python train.py --num_attention_heads=3 --num_key_value_heads=3 --intermediate_size=1024 --attn_scale=0.0884 --bias="all" --init_std_up=0.0513 --init_std_down=0.0513 --warmup_steps=200 --schedule="wsd" --decay_fraction=1.0 --doc_mask=true
Each number is 500 + 40 x the weight over its row's rms, rounded and kept within 0 to 999. Layers, rows and columns count from 0. Numbers have three digits each. The size before them is the row's rms in percent of the matrix's.

# layer 10 attention value, 384x256, rms 0.0357, rows 273-379, columns 0-63
061:499526481450436541571417485523528566485502503404562516534460502471502535500444517532503502515550537550528556521450560512484521527459453522465509518446484542432501503541464510463534497472410508
066:496460502444545542549518520499416497463531449528491563471533475491513474488551414469495506519493406382491553518539496501476491424478453512496481468558494464531474408472492576450596448520510507
067:533455512547502485501403507500499514466535488572530497469528480478456514495456485496469510455502472488435601467520501521440467452541536519605534503416510529433514537576530547531508526512479450
061:452525477490500482470513535457407511459527452431576545535496521446517444539508510461530480542510453560524579583571528511565467460500492516501530483522495529541470521453566424410467521603514484
065:495472513490509463524482456510576486475476446560538499486557464537643368539482498501475485472444567493522489487490521499485508518511538508541522462467549498545467427491487466558472483457414529
065:474498570513570544475528454524531528512431441435453411443522454466491487465514487439474507465506519425546541501522542464457480485452513477528555468488529465448520574504487526475463531518494509
063:498485507518479488467450472480512458518467476517471454449506509497539491437481505515484538490484469451500440480572454579471488468474414549441502552427427455526524462392536473543453440535449505
062:471519445452512491523540425484546463497481507440503509463567491535479484507469445502409479458541510544510477488474536483499475527407450501553497520468453475462545514527447524540505459388569500
063:525537415465469523465456488445528463533505491506471478516488531501447475481508523591489565480500479476477468516477508449560507589472533502489501551479492435509486452557476504534514542536520441
062:517452469559462514530481470516494505609600532518495485513551486468538474514419552480552544437487455480477475565547464521428572533568532497425447487585515418497515487515468534477461513503509446
066:481441493494513439561573558529537466494582539524527593531439446517552465457465491454474525580428468525530519556540524501542523551472465485469511581447410445490505519535462490531539441486496491
061:531520512565581435483435493506472487490550500552505520534520518527529484478536463475498531460556603483479459478554486481567479458495426453523447490525427530520489545535506573525559500470492499
068:520527512491506524508512437443424518462555480457506448418548474395472423520436518415525531555510453492444541522538459478529461474506509511425526471442461407449490499493494551536474468418518445
060:548460495407490511417555504465513472547505445437501549534518549490487494504556394558540425548477523474550508552552513484395467516528465574571505439503500503523503476504468471434441548460500432
063:456530501494530507503471496551452473519524455517443451446508515415471463476464596535489548462528597497495488469462583519444519522482551544506496503494545546480461523548510526444524491514483488
067:520586498418456480577540477542526502476499522524495452476504544514560480502507413494510487466476457520538460476563525478537523620503468530460426451458477436522488473481504500445467576544552464
071:537454507502474527471574424518462474454472487510499447532546523475501475478465425496547469505589475460473561416528492546513502471493488491492492487494493446509448514509510500498474598488546512
065:504521531507528472482462547505490487546562553437519464470522529562366517498515512485459453506486499547501485526457465503562521579537481531480459503522587467538519471506552474513502492559473523
067:612478551497434516508493519488501494523484500467516532518477447481505444503487522448445500515458483460570511566509520465521465479489539579544484456500495517526532467519486449472448444493490493
062:495489538479446525460485506463546516482472499502542455494578547465469560532474517509401459466478480481461524488612480483500371451558543487500550528463530462514538460530449445488488469472569496
065:552567511583511443530539463497504545551458530576575523431570438513573508457481502498433496570463479469461454503484474487490434546517490484520533501567520555467530537413543497513455477453547518
069:464505470538564518401492511446457506426455576492536515533509581503503511561542508502559468528479493422578537530534542472540428477482502467487543494454532473498485511543461561476478499549524430
068:482490619529468455507478474584504489483596435512463513525483475459503490517476485468535497498518500455459546470540533570446570526539560578517474505609476438540488614576492497462519434477483537
063:453464465526436504463560470541493524529507447465581474469502505481516578543499399528530455596433459518439505437568487477509502497480533462514506469486500553430560516491510513498496459563472467
069:441502528473453543531500526537528511530502491462531478520479512511482470467459508432481454503475491518477459512534462470491569553482481499484534422423505473574524495500536575465495526472501519
068:450518478417545545445514478524481521489519524505535505453485488497524479471599456438550471461545441557476503466451473459587544451457462490473499521456497455482530509525502520488495495487484492
070:502503485461522486530492521512512407561495521475479534476524517556522523519413423502492510455464431532479581482560525457550516478442450486552503470494554491517479492540515496529509517471576414
066:471495529481481431401523609556430515488487542540588520494488474529436523442478544454478467462504550477490456490513552485472468466472501505552503531509487484596488452498547456571523496476504506
064:502519506476524485530431512468547478519461475533388515478482468505451529499553489501470463456580548495568478492479532538498485492573428482539429476472443512490553496518599474562521505542440487
061:471550508568523506513558467441490530472536546497552416476510505590532547542504489530488448506502499543468509462558502557539573478395484485473471509431488453440519558495507489533497569488515476
062:446501515497446441554566459561491462570474544447566465491424477476492550534460502459489436508563462506526457493477464423563466453521456452538488455502443458486437541500469491526574519509551447
065:472519540493548497498487474518435522480550512489535479516497474458466478489550542549467543558484533491548553478523571507542525530508508502453500471512539553410517449532481486465514532445522499
066:532497517567444455515509430510515531527570493485462465544572530479509503497517585485479486512517580552538449493456486536471539514498491496533549498540551550544473559550493527466545505486432572
062:506529541486519509560466524516488476462516390419472547568481509519530447451453577508499515529542501530528507560440483597437484501535496499519493603442511522512466527497523512476471482567496564
063:495521521499442504496500481504532453501556481546502426526462501491504574544497530453457517473455493503498486502558448572491488498505493496560530506497485471454454432470460525523497546530507507
061:556448492547431452498548494512524504548489493515454420480502493488475461419555484559461545487529577492463512563454538460487549469502514443549475469520507531508461516448445458440503566520481556
064:439472459476501484447467510495465453535499573535530538537509542451458525494448500538433492501493495491491570529525552457500460529427495496503514446523503502513520540517479513468474487490539491
063:544485602470476493515493537485563520513540543523486456464543533502462491421579421498464476509484559474486522507426593520475424444388476497460542496506466490516494551493478501572481445480506492
066:521527520551459523547523473475489552512487491526536540554527487514532550516451477523539541477493484478571512528469490510437477486499476468506494520512476440455488478500485523529445430452464575
066:539504488560561564473501525519471493461576561526432516484508522521512560516470506519564500454486503513406460403477505532457512402432475477541470546505500515558479528560521433562579536453501509
069:522504546456446450503509494510466429481568478441503458499458473521451413510520499495431532497552482522570525470446511402561560494527523548533514567507489557526498447501494495507468582493499513
063:488474582533504501484539397474520528539488495456507456512559472505450446526484596484597488478488445502413525509515510454492485539485475500472495505449525489513478483538424507586522487455576454
065:483432524493475542522508475454489484554425483534472472482471475586537534486535529546579518496535565470533536483471454485475497547512498450491577527436515496527494475446512516473489450492442497
064:456488585594458534502497539523514473548559542555481497498600467536539591517504494509567527477475575498479561450443493481499491432434514541552541460452467511439488460531465481462534439564516436
065:517479472434502545590486511460524528528483516440520488506516509419510469485473455567377503492564440480543524465461422509497458521502438511452519478477522521449457458509504526424511493560449541
071:438477552514499451506507452496544539571475515485462515493488580515482529543504530473489536482519407473540554527506479467468495492463458478540486445504506441529538451505568488459542563524536468
070:508542463488515496595445518473482514540527491555506528495509557450442475572474537489445438469526534491507549528448468519449580452513457470427543559521494526477535551475446465510444414591487509
064:560470555496415504538489467492472512452467418464547438499529556566548566512498527544503493531412490520516476495542561436473491444545456433449557436466471502501502480528441503521448529524503517
067:465513488532503510510475454533588436474455499531452454536522539483443473437440508488494447616551515559505490515461525473433533510522500520543416575524499538495506501506549500539507430488465434
062:472543574516534429451498437487440465429501508544528513505479581505492564477512500534534459508534479516520499581476466495465506509519449450461479448440499474510496470457475536392537508500550497
065:503565484493513462531468502485498478472505452502527487516475456515531497437485474553537524564563558481509518517442496484545535465537530501488507470467483508520397499469452465470455465536473469
064:472539568423448481496554513524463565525508455548550429503461514446501515601452463466505547504536465506487444431491446506465404475528524477543515555484481480446504527507587530520505560500582510
062:560536521458491438465519554510492452452502527509592530519500472484485495465473474477521523514528474593489491539509492565387583533554564552516497549525546457477487543469523563429570465509534482
065:592527494457535528495429470555473538485441444547454460514501460510486507468418491530478457498555561474487483463487498483453524557513563500554501577616515495499466585524468502529529514499502549
063:435480560479566553474514584434519449491558517506468472405466601501502534573518468509548527552581477402512478487552452435517575495514506468474525526477419497461495496524492519473498554465513553
067:474436502524501483444496509480516481457508460570524425485504490437482523503483507527430497547513457579550451480502454535444538499477491525569578470489440492495536492528492503470548558474444503
073:477473440454469427474492482408493481553520469451465445514487508488449555511466478521549447461482451501478458509465496472491522530496490470508480439556512424489467529468571453456501581485516508
070:460472495572464515473492602474445499514509411459467519509511541596496533520495468452553495484487439515514513475538544488461491528495501506505444504544425514466481516465434528545530506480514469
067:583475455484513496583497476479464453486554452408474474563512528404432572495456535490527529537515456537421512548447479464517481440476447463458512546548508436418439536560486489538485554446536475
066:495504512539480451559463530487484473554573515466493553509489520521500504502509485491601538479434452469441490533477512526484517453500460552565483452452533543512535488479511532513486529520530460
067:464438548508483435516534499534489574509545466497506452531527573454516469548525548467470520503444405496467468473528472508380503527525516491522557492504471475503504506504487526542517513571469500
068:473469508405514562490552501484496493475477497560500557506503474516473558487526482526530461498461486416492527494444508422563499487451463447502484519432527508471462465569566481582490451515446490
069:516441482516542494509495444496498487460515444475502560479501495566491531516477470445580430447519451505538469500488450391522461511462499435473542522569507473496533493485492549514449474419471391
066:448516438444521452471574397491474481468498528473552532532507534496545483488443444513506508447496522547511557537540442555523498565508453541431502552511513461491509453552484449555456440514472577
064:521516514486482531450424501515403515570510478445456510516432521519565537437439429409523495506512538425513476464516446474526500495481489438463413496426460538505496482511494525496495549458483458
068:536498437485504487453506476528516454527493531467505581522521429462508439448495487571447535461482493447504542503438479467490531516512544453554453431531472460579546516484565534545480559580497487
063:472436450511513461508519473491488481602494563544542527475488551465434428529451488465420491458469507549498464445506451513458521459501539548506557504466459589459502480520496541530500539570563388
064:476508513489500480514513500555462468463481528488477544498449513464518426512491459436582466530510429523480508495491476471527591574527479464404572479607485467478534482495507538395550488534527530
067:580439535495470442529533492598431510539542493503536565483520428537493479521488532560536524452476490491485496495529522494539505517470463482553482507551443547605483502510499507466518504469561441
058:558432435406560471504457550469512460430484504513426481522572442511518502460487557496459455452548476554496468530509451508508489520511489458499544484530436547453452522494483497487510434554494519
069:519506473512529492463463515495556481503551448490468493417505518480556516461515466618545477472573515455481458483581524455506493534500503527572490499488515470486495499474499519509538495497554563
066:533487525435484445512533471477468458534585585540519500486519478465510541482461485499542546552519500437533459516533462482572468435478435497510468464508477572511468483516492456468465501502532489
066:508458507550552516551427488452487490489408503448540482496483521489487486616464463414486511475450472538452502488461496536474465501491496493570539485519525597472500521515566450490568518470524448
066:531436410475597499506541543560457466495513514534477547522462519440489455522482463518463466485500476553544469513482539498577462479507498514517462485462537487541497475549544533492512480453520446
061:504526554482472585503502491518397525496446482469472473536517567443479457465493516440516551559499518531472514517543476522459456488487487503554488478533497437456479537489473488501537485471501429
062:507562528521519523491537496476493524544536499538479461500497514479604444489554547469469514471503509474502456521483542499479515488530482539514452540478581529460528529545499502607440569524509533
068:489470566452509487500543503510474519519458496546439491580453478472538482499497522580455470481464472493509464573493452523627482537529501528490399556484498482474455446447477425550507531492422581
062:427519521513524548517443532474430492540516537481549531472588507558526476564462487581465519513515465526485488508499466486421490534553573479454552477529496566538459545508520477462475566525501557
061:581512481535449465463489448519494492489485504512451471522425517559539468490458502534522527466489410468432479496541458469461530450523566479506602518473526520411460474506463504492542427506508490
068:475610518548438482556502478513518488472488491503445511488451467549452580509468505443425475474542382473510502539558499559458438539374492390529442453509547492427478523574510484460446534544486536
067:618543496504472419460459422486508579563500499495502517439474490634503471529491542520477482491545455539502515559497455554518561496469558475553560549513556620527510481422512554518433463546558479
065:513444483462467451555534456411443535532451492535532492429426443470462433495430479527469410578532494543475526480526463515526527461490452493507470552467465476406511471505513464470456432404475460
071:550445553590490522491492501525518508532475514473492497466542468516481458537519432549392503489526541479498452506472514528436506545529630506463538469480500507436471415493576514457450453517478525
063:520453577518497575477455451551470516499445496542472544512517502499530498531491493489482468521506535548475546489469507462559528432562525496465498523513453561481454490521535516485440525507491500
066:579476534503403555451472541451538508545524516541449536482515518524541567482572525467454479500563574445519458517469509508438455536543486468441522469514540506521509523493528456479535462549443481
065:488411464470388475486504563550551517477470518518482496436581522529579505482517540493498573475514492469583457496446533528487516504529497558520485496482519507524480551511576530513541462405484581
066:546486488420529504442473508495529478495415420501498464459514446435543494479554492537489460507466545478463487545443450553543566535540437479493498460542509526526516444490560546485453544566524531
061:525449508487524514412505510500453556413505442543498500490516539493446465440533498481559496488476438449493426479440483517540557475493432483488525463394591464567495510469549460448473555517548571
064:449453523565483453453502490480498518480454524482442494519492522485496506548457451504508511373503429412459447466567514467459469516441486518462510520514411513457464496493499466518481474492469423
064:483489500513519512526466416557441464529511499506481439553476485539510520533474546566560487521500458427489522533467499489396522514486455468476479553495489456545525583540524551464473488479490422
068:476438480511548497507494486494489508489509513502499505485524526565460458562545573458518461510535464485450448518542474484474508490506537431511476462450481502450484538531503498450467498503472478
064:489502500500529489547543470454501493517524504524539434505522424526459556540541548513485457490541512468525485429466458489510532449495490506473502511543382464467442502497448420506561543554436484
063:442464535453587487502467503494532496498555488458520428461480482514505456457480480477485563446454467545493535480487479467456475418488472449494429587497461462508464474510455452548523492536517455
065:392472506462554490554561504480487513524490460455551513541526472498482442447430425405557452590491560496477509510496506463542491433516479497475487460480560480476449463528451443473500512463549433
069:525553507507433525527489504467509526550494547504512527480435518467572522457486543486472491508505506560471484537539489464552565443493566439501457542580452510533535475471517533512471533499529569
069:555468418534487532488492469445579511481456531482457618505518475539536526508503500450480478520530601568460500535526460584497476448538462624540508518516471509466478540508541497544465484505482535
061:432518453465575454513507438529554465475492497419510515493544551526497519491532473530502537522458542490512495427464499467556460496513571493456509534499502494494491501457525494447497550503516513
063:500552447491417551529478606429457377528431550500430557520491455512562491497510561527509531466529551503529518475491461513444471465469504489575507440480488557485510543512547538556577441526515407
065:479598510537570496570524470494525611462479475414520553469539478426467524471503534477466538509513480455447444511540523447475554493498454488568466559536459453534504533539433479474556494488531540
069:537496534455467552471476485432549543498483485487462443464523459595460493540529497586470499448555532578501439487495495481503498575546505588519422552519464531463531498498504527488509509501472482
065:527487559564557511475492459493456566506512413516521470555501545400516492457447448473459541453548540461481479451483470457585517507519463519537466488517460480508579574565439508503509413521478461
058:470485525494541529585553462522438560505508527530502461477507510543538489490527465555477551454572511561522497577466410555540440528512487482516516539510420574540521484523449470477489512451495487
068:483527432487523454562472542456455399467521582451462500478516557505460487591529470523522551522505516525521477496496429537539514464460499523525485502507500529568450516514524474483496478453571459
064:435458466560495496485497488504533416468518508498554508476455523495513484473498528463456543547492498490446503500536512585524446414487463499498506515502566449417507527453509482540482495447532453
067:502509523570498475422529512519471518486493558517555553490487430514469520433506536481494546470410512430465457549525461564470539512530521494425535531531474478518494591579475438486562541452489538
065:516495523443506605486462446493500516469495475512491544506514460498463438475521524518526506482420555435471539522525485508515558490514511550538508559529503478494495491535454486566549512556466395
070:466491489476545483560482485479501545558532474519475510492406588482493548470481543544529477539565483461484505458529511479487516526485502504502512508483517532520509515536497500511513536474527534
# layer 10 attention output (transposed), 384x256, rms 0.0446, rows 273-379, columns 0-63
070:503572465518569522502594456526494443492552501573447544469501481536499533520514493491547467465455487448446431507536482452532468461476446489496511525501518461472481586527516439564437553490534469
072:490581568561486497497516476523552496554521469493489517474419453492463490463492502550480487470600553573480471523470527522463526579480508439459502469564526498488530544522535456433492557451468454
073:532561518518424467444542572485532489508476525440527440524481551509419517508488518577583471511369489503445431469551481450534500506540487535425461540499466542487561446463432502471547550446468541
065:551438534485548387521506489511545438474482501557487421481478507491493557446578524539499520482475484501522523474524564481471502494496522457519426522501455505564450485560465532589474502474475503
069:523472456478484533439511542436444521455533452452521532540477531462472470503557519502535497500514509538552546526565455472500453429467542476549464469545466494446497557519482555555564483564540472
072:526486541483448498499517495494463478481545546533517419558459494512460509511488478494561527527557531571458452508452475522488478500503426473512462524471582523495540390468491434594505491508554512
068:473498498543499518594478536505467542439505419437524564521411459527416411497511528500500459456449545579446524479518531491524547511491497519505471572564486488552480509520429441492519545539529486
067:500479489462466470462457526530490554541540522523476470544493534549488543489480525483514528483498486496499633511493464576533506490583528544462482572379536512541554543517439506481498530511473544
073:486458562512505463544573516476532488458448507507492498443520446514429539496510524469468447477470512603498455443436495477496481460551529450539475483531501454442518520489466459497486578518513585
071:472503544476581516479581542461462476514459446481532466523464504572503566556520499511520515462488515528482499439570577514492430567506492404533483531532485518521468485496475485492496505421475549
074:465513484554511530485579444485507480525491461459462482455560469515389504558534533529468486451518514513443537508511491521501473453512477533475515529543495559542426527456487486524487418495491490
068:492534480519502601487569495487528530536546513544511424439530508457415489543509500457450549433484514484486529516510499512492456497512528537576531556448585521471553468515487539475458531501501587
070:465420496538520444512515489518484477543488510533438469454531477561545510511494510500528482422499478545519509493479504587555510476459520520549493558498490575565567553459504560511475507511438480
069:493489475490514491523498479550494550543470518572482543560450574492496527526485496468477586429458516489544456470451465473520555527482516432470550536460536396503459465586530565431565505488518501
067:546462442545536490479530464462487514534491641473532578535470446538553491541557443498486457486461410430558532514487542453490512485533491466475547472533448482550629471523484462504509516478543490
071:466483531439486531479519557448522522523475504542451592472488453473531524507443519531546545456491509444477483459564468402506546518468501422552507467528493511552399511569478471500558529399441502
073:492468500569459472511489519559484521474501504544449534507520519471544579528518589490543521444451491553502506518567468494584570511517455477511516470500498570513562526460536548502507519435433522
070:442464506481500548481443503483444522470459553519478503498508486434605497538457493512497483498476531439549468566546504425576504478473558509472509569507451474528507493454524468502529546556457486
069:487509494460508534494498526560517521497528487428445417501433522469499426471533559520508441448475535546499418459562445521471505531507490468487464502456487489499448493494553515534515431555546529
071:513474506528535577485512509518487489520518492564502478482459536561519452541455468498551496507559537543495458535497499505533560453454600510517440476511522478488546529485510564498452528431474530
071:498464547537503456495461524547510494470476497522527463525491472486525510515462479452507478509471507471461524476465558528514492470460509575532487504447504563531510507489533486535542553452473507
074:530459537447477485511539566502539459581574536495535478466488463495497509466525434490452544558538514507493456445423459435541505530556439485512531564489486508565445427513529474488462555469516425
077:545598518551540526391520504525492469516463516521507451524506515529502518546581518465423462503502511520546529541445569492503489455570529486460538522477522526456568476526533463457455442539514451
064:499507544460499542556586484488460508517521548514477499484548500492498497542432517493527503389562474515510469488459447574478466565511509493530547531582491471592448470470493570502407550498448570
071:491500530488480498484486409505476435434538555555503603507469517559521526560510479535514554493485557456577523483546499440510501411512506532482415507548472530478525447514502512494568573499477516
077:498494453530448479593567481461459463522552539498453518498491509507525516484507543505451493526492567502528493459468481448514437487548530527517461473557456544538538490556507518442482464504494544
072:521501566510498491448597463489522530479568565481531450581433487474381553532464502544614509466496512483497516422561432478519516501570497404454506498544493510522460483466523606364530540445494518
071:469497527563489564542508413554521431512433477424495463528525589547417542497502531516498524506574597486568469486522465503489550549485456506445518413495496516458453516510485568491525514547472508
067:527575423493479545526503497509490540442534550442512483531443594472547496483535528508462492508480557502541520482457466530499512490500554476453554497503516446520478503559456535497508476476521527
067:462478452496614578495502518547533463541483461520545489486469515490486543531459538493416512458509460480502472527509463444524433483569458574472454488522509493502534558491513548582522501531438466
068:456460436488452509524492463445534521430528459509475515448588515455456511520480469505577483466536524545508566451523460541483529540433566567498508459401564489473517484433486482429514562480424518
075:523502471473522443509467554512524531565532457451553508472467565532533478587481461528489581471545513505432463511499538463491446452477507495551486518467472448539502492535459512545441485442544457
070:558508499451537510476444583480470486499446469526547517461424485504573450576529474446546538505463442437525493512479554566530524538482539465509538490466535459544592493489434470514504465438545428
066:555479465512491462492590530521436544467406515525510522509474503497547554568563498505472462512522491465518527528459475392461522527507511598552514463536447489466548531490589528517401491543528460
070:407442408533496542494489489530517531499547483403506450514534510497551484549490476428513430511524505506502523510444527447473448530519481492486438479493504520478572476482468533529472432517474532
066:501512486527516501584453498488474533503499533462536522561492514475469513548518492528493554505520431487521451452497519590533542591492524497501530531555533482487560477499495535571508469495504508
067:536576514481506450534484467463545495479538521394504497495492505565523511481486486522586541474458480515491443523465504509560501501549495467426479436463463484487375517484503472533461484544472553
077:467493451559558455474539525515525547446506587485513531481487482458485462453472510409487534522501481585457470559511492553504521530531503524537521450529521507475556563477471432495437497502496573
075:461504489507519483513592445569535477530497541474478484480478525463488528499507505508448472505471539498505554490491498491507457567574535563532525524486504457503533534579483488501619458534557476
070:480529503454464489484500484489522538566446473485541454515456556490528469496490535421419498495519449575529495531510483550524520535481503548452483495510487511377543473492464538439457453473475498
073:497508454457475529532465458500569541527453484541503542550486466471494537447542473495593546509482489553494496558537447508488549466456582464497550443522494459536595485457518528512465504452497478
065:550439467526487495496556636530473498547522464507515546480406432526451535449472501478543499476469508520534512526502571502439468575533517533547477554459491605481451428524455541435399511519515471
075:529527485515573435470478534487474537401530529518491554511524476462492462573517446514465516553450526485543401555496515475560507520528510546504484518575483460434541575507520491519526480579576476
067:510502481427465496474522466561546554509459487550543567505447510516534476468447466456517458412531478503429526523517493558487482533531436462472472508521527557522478495445432582477483573434475507
072:467424554421498381442475504453494478405509466479494514549426464531556536520502601575526456548456497549510518566521600483564460506514538468509510440532524460487547566521531428517409493484529455
071:496483517453483530508510426532470476478512473528498492465505473493484524537487487433464472473445546446455508467492474505494586453507539392464460522442452485550444511515481480464442470452488553
076:494493525507438516469483486514552460444475527548492503555519497549546513435519410524543514499467399453492448478476517492499457532551558538472478467552521464532581476535547506455588521482577501
068:508504479436489486509495558494574443401463553502438513481469484489492525498537465476505512471482475442476509513458431491611550518499473518563519520524447520446599582436587538525493483456488429
070:563469505552469503536435599470468487508515516411575465484450467479471473536450522517488488499492461460476501467480459546527507464495513606405584509515518440471509529474452533474508532466491515
068:458497460483479524529532464577560541552500431486495521490466466509544452522526472507455600503541432443481493486584512510467486524485520497577619513537488476481428483586476528472477484526506479
075:478483410507508498505503490464532450483526557470512496485509526463503481478524461446497495589481479501473455519552543419429522485496484476518564502521477453442576514532508588549511468518538581
072:547481462469497549447441519383546502488490529539454551501537487501532532495510500408413432479430465491561566494470543509504626549486505538533443475499571514521508462571471515473485454497437508
062:525569434541506554500474490511489541549511420422396510483522559515485515513500510535521494533519562461479481550485451431579546535516474508475457484504438564497501474503413431523457487500458522
075:428585509500570471518520482450455429512517509497568574499424517509540492458581512495475532517514516516470483501530529523508475446514457456481521517421457483536492503520514517446502479406439476
072:540501393509458427541584468513439497569487544499449426592507494492455507438421471520522406477457473482516497498560496498540509469494410539494499533500486499514419454520523558531465514492399397
077:474479473498465499526446535514492495545460532444521494498507503482500508492510555473543498525515515478531540525424523550529385513475463483456516530563578529496570569542497476545449519497513586
079:514483543537519538555563483570485521441537556521456508539562454467489577537473465500573569425547461448473547487550459477572559476523480434523489506481536489456486469527519485509526520490453503
077:555494537458499424511505475512506471534468528532507518534499507523492486459424511499488498399488554478509558453538471435506523548515470468557439494490570529578491487508487536444554468497423577
072:492517486458456513487539524465523517492514500476472500478502476545552578517493572477509543484511467503498455461567566537486532499518460520501535519451507515506544523463498504447457523446523457
073:452538513487420549534571528569510506433465441530483452470465459473505504537481537478479525538522591473496479453484508525526468525476521435522548492579457541451480455525472493501392505420486592
069:512518480440481493499461486543521520517479484559478522500612426531488477531510508510500499476552497399543542445522478519477519573535439498525514484506528520521515536486508481474403487452521528
077:528492420527492495521574535494522502515519510455478494494431520478428459471503478486543535479558464579520543586486475548462451560498416489482507511457411472572517523404460524465505534521544454
074:464451506478512515529507551515557510581492549529513428545475512425518506508542542515562497459504506483501483489540533489511547554565446517463515515454568464561417504476512496441527547584545526
070:525445522506489489452529480552521479499463491525467416482491495560483480481496569495498501539487530518387498430470547441544545432533499504558449398446465500565481611462520523502504493488545464
072:566536539466473513507607481481489504544552499518528501506482551474513475602542526496431507482440575535468515494523512535502461440458511482536487471511501544432541398489501582488530473510451527
073:465469497458511512468508522476507471491452465436529462506461597569484528522476491530566469505505529548472469559545402524542499460506481437428576520511535425510479515444509486479491534426493502
070:501529519537541505540419530525466528489431470514468542549516528598513433485494503583567543510491593516572503459554535479503511586543518525497535502461585455555503495496511501475531454480493559
070:546518530471489522504473466431543461558545541483502463492519497545547501492496565527446546462459557552546471509531565516483481427467471571562479569464560519480417525456493463479526471437459493
074:455486458478483517511535514485543531460452503459533478477518446553524512500519535478453567506521476513533488518497421433502514532516506433392519502496517499508426506472585516543449571474462484
066:514549551525503503499535448507589493479507482538584500450466493438489459459510517504560539491524456475549451471445514432480542522465596549455543467544506472505470480499555404536409462541455480
070:504562545504464456578530515450464481475432485489464439531491496392444527503433475431468540591454539487487520523391464549458521428480485511446494532529539523457521454539446514509453493549443464
070:499486541549437561473498486501534567520486493489514429441447439470480424465480473515481440481535571519588464440538489504548507489580536456484545562525532522484513478483480521526555542527444555
070:411578505487456510505445463489520478566522538580469498534501476494456475493510427461517514447506444499589425526479522507536486570504574530476497457400424472520575507490467508530463456517535476
071:466517531564430520443451476460512532512507422459507614514484539558510512549517509482443527475529515502519512497459537397550533481471574508484507519476472496541493488458491445409519456557491495
067:533489596493459430512545466469534529497532459560468531491491446532510491457530513508456529494477482463491503487470569569504537511524541526489470550468466605486509513448474521552521436513521518
071:437514493459575499475588477533521589472404465509508516508505491545488510507479475476537459553508584476489485509472552498538441445452503493608572564420453477548547449519495506529485535534468478
071:466563466480470512538571478506565514487578486476490464486536512428497486486506491516473426568490582464568507490519640520399534542481538503521510484580523446528593564549547468497447489478523472
068:526437482506510476511409542490549495440487419535473412541454535541468544425518409507515516520566488525532542552525475510599555489501467465418506504516493520556525504567506490529501523437517390
067:523489537451489478547570577512536512538515469500462521540509467536459493523419460448544498465461580483504470525547552522558583515529485538530521465489510519459519525437461497482498544490410501
074:523492510436492491485513481571532510534482565451532514491565492462488503546583415468489488496417505534526519572486550557474528422505504630493527536434515531610555461495472507530557441483471530
072:506507510484553582513460520517539496442499529503468515465515484450448496528499472427571531532458489475523514470516473452476466553480475568497466482484537451469476503571512450549478558512513472
070:505532492535535540533527502504554511507492501434470446498530449469554486535547520476523532476479448425550465534479480468489469528496500533520545510518478533559449525514496502462418512559518462
072:417548475419545442530446468453449522477506470529559412547513522467542522422532548499514535551534539470491484527538508502487512552479495518494488474480487510508491530460412382650565512580572499
068:515506494476469412520535510527520492555509564497522561518450535536528562532462539512502500557481494478601477582572555509501487492445489561535523582466481451482440547513519539513488529506550482
068:464467512492574526522532437540466507461531483554522470558432473455466500475486502560517515513444495471531519496529518495504495482490452488533565500539493499522536506479507538536457470523514572
070:485482527536573447471520461498440493503450497541475514484505542513465526554571447542484525533526543462472509463495531531466479508430502528530573439501452553504530490487458465545569521567545492
068:483521550569462475491492528566463499485531554465430564535501490525437455465527456463493508592519427512484513479477571504499502509492574468447528526536441436459481501484513484531514460455551508
066:440480467515486453473446534525418506519501502496540522535567467418521467457469484465495591455566479550534468501537474465421533514495547496534522631513446465482522458469541581524469494517470450
070:488506517486508517602532506577515451513516479519461523489442480506505550498537536461517482473486527462547543511578503506513482534502486549506512473532535559584539564473558505499494518439372529
068:467474472530560463513528476437483453515522528441484551426540413434445476508492495497530538502455444560535474552513523444499506468516469531429469447502522465438565435510450413501477534474572600
072:499454532449511524515520561458486525530529534512536422479559512523560559433492458571505488504437460561504541460528524457547470469478502541441488501517513550506551604482570482528565519530471476
070:511454502497538508462513443527495545521493480488509479571409462456527509479461487543435490532466457538538519594541546515436480497478506528467457488480541578422533544504501488472489509418500438
067:486515459536489487529470517505495520562505550517491470593516553533418537532535486465488401478557501488475517506496590507469514515485540456484483465584575574542577467466505556480583517429500559
068:504494542533497506452464513517572539548542529548524510594584469513480441557507494584525543473486499447500538471498511495504615537514491453533468598482514570498508530499539560504509570543478504
079:512464484525594511503505502503567579461540503498510483545452500595502557458522557490460478526452484493452523491397513573484494527464491584423465539490531537496548528492503469506462525477535554
072:527547508530511541566485566488485475470489488508527464482492510486492516503522580523523481469490483491520552419523517482430498481461491485460469440509513498513509469566530506581504504521550461
067:550508465455496491446490514546419436495496516481472493540503471485501494466462515532480533501557493503553542533482470478527538480462543456564507483515523414501459540518559544525514511513496459
067:455558544526485513498560435516527487483522500511564511466492542531391470561466445503490449473459400485500520520501477476508479581458435476494489524511460419434518499505465568465488497472490536
069:503467466507490509516492464507422428525548532504479499533498480505463555522491493523482512558489469517521498483439529522440461561460486507492523487528560590497460509459576541538515512452437530
071:531504489521551511525456520508458548517443454576577536450472492450570460494555490442488491498481448522573587521473562543520537486456520477509518446538490520472516483560485447505530482566538493
074:551486499520393525500469512538520470517493515539439524465499538488521526505450555480492463479510471478573473494463554486509515512541533450533449534523526443478582482503506487495495591485567530
063:498568451525467498485395431514560432466478412480555506514446433466509460487528503420483524514452502470563476498525553497483485536490497554529464461505483461501519519532479578495477433509453466
071:514496480559505535491515461462477526459473514554561546504471486525510427448476502503516528449521457480501478424557473492529544504453511477494569500478519520443474471566489478468491505533477488
067:503509549503469477499528604520530456433466523472546552465461517525448531530435549505537444442515530533393497460475459451498541498557588580517544424458485516520512532534472535478472526471523501
071:453459549450603527501517515534436470552515484467472503399492569515586521501442546520492523573495468583484510487442523468552479468509552470476468522413547567547463509471489490561531496540504460
069:490483466504455455510527494491511464532488438500499630443511503552575498534531553468469444541555538532586511507502554496388430524541517437429501505517485463492557535517478507466500464503509576
077:455522462482467515507495542531425512523518459493440525460553403543535485504479562474541498451472442484505477524512464459543489455565487470526466474521481489471497436568473502512373555418373555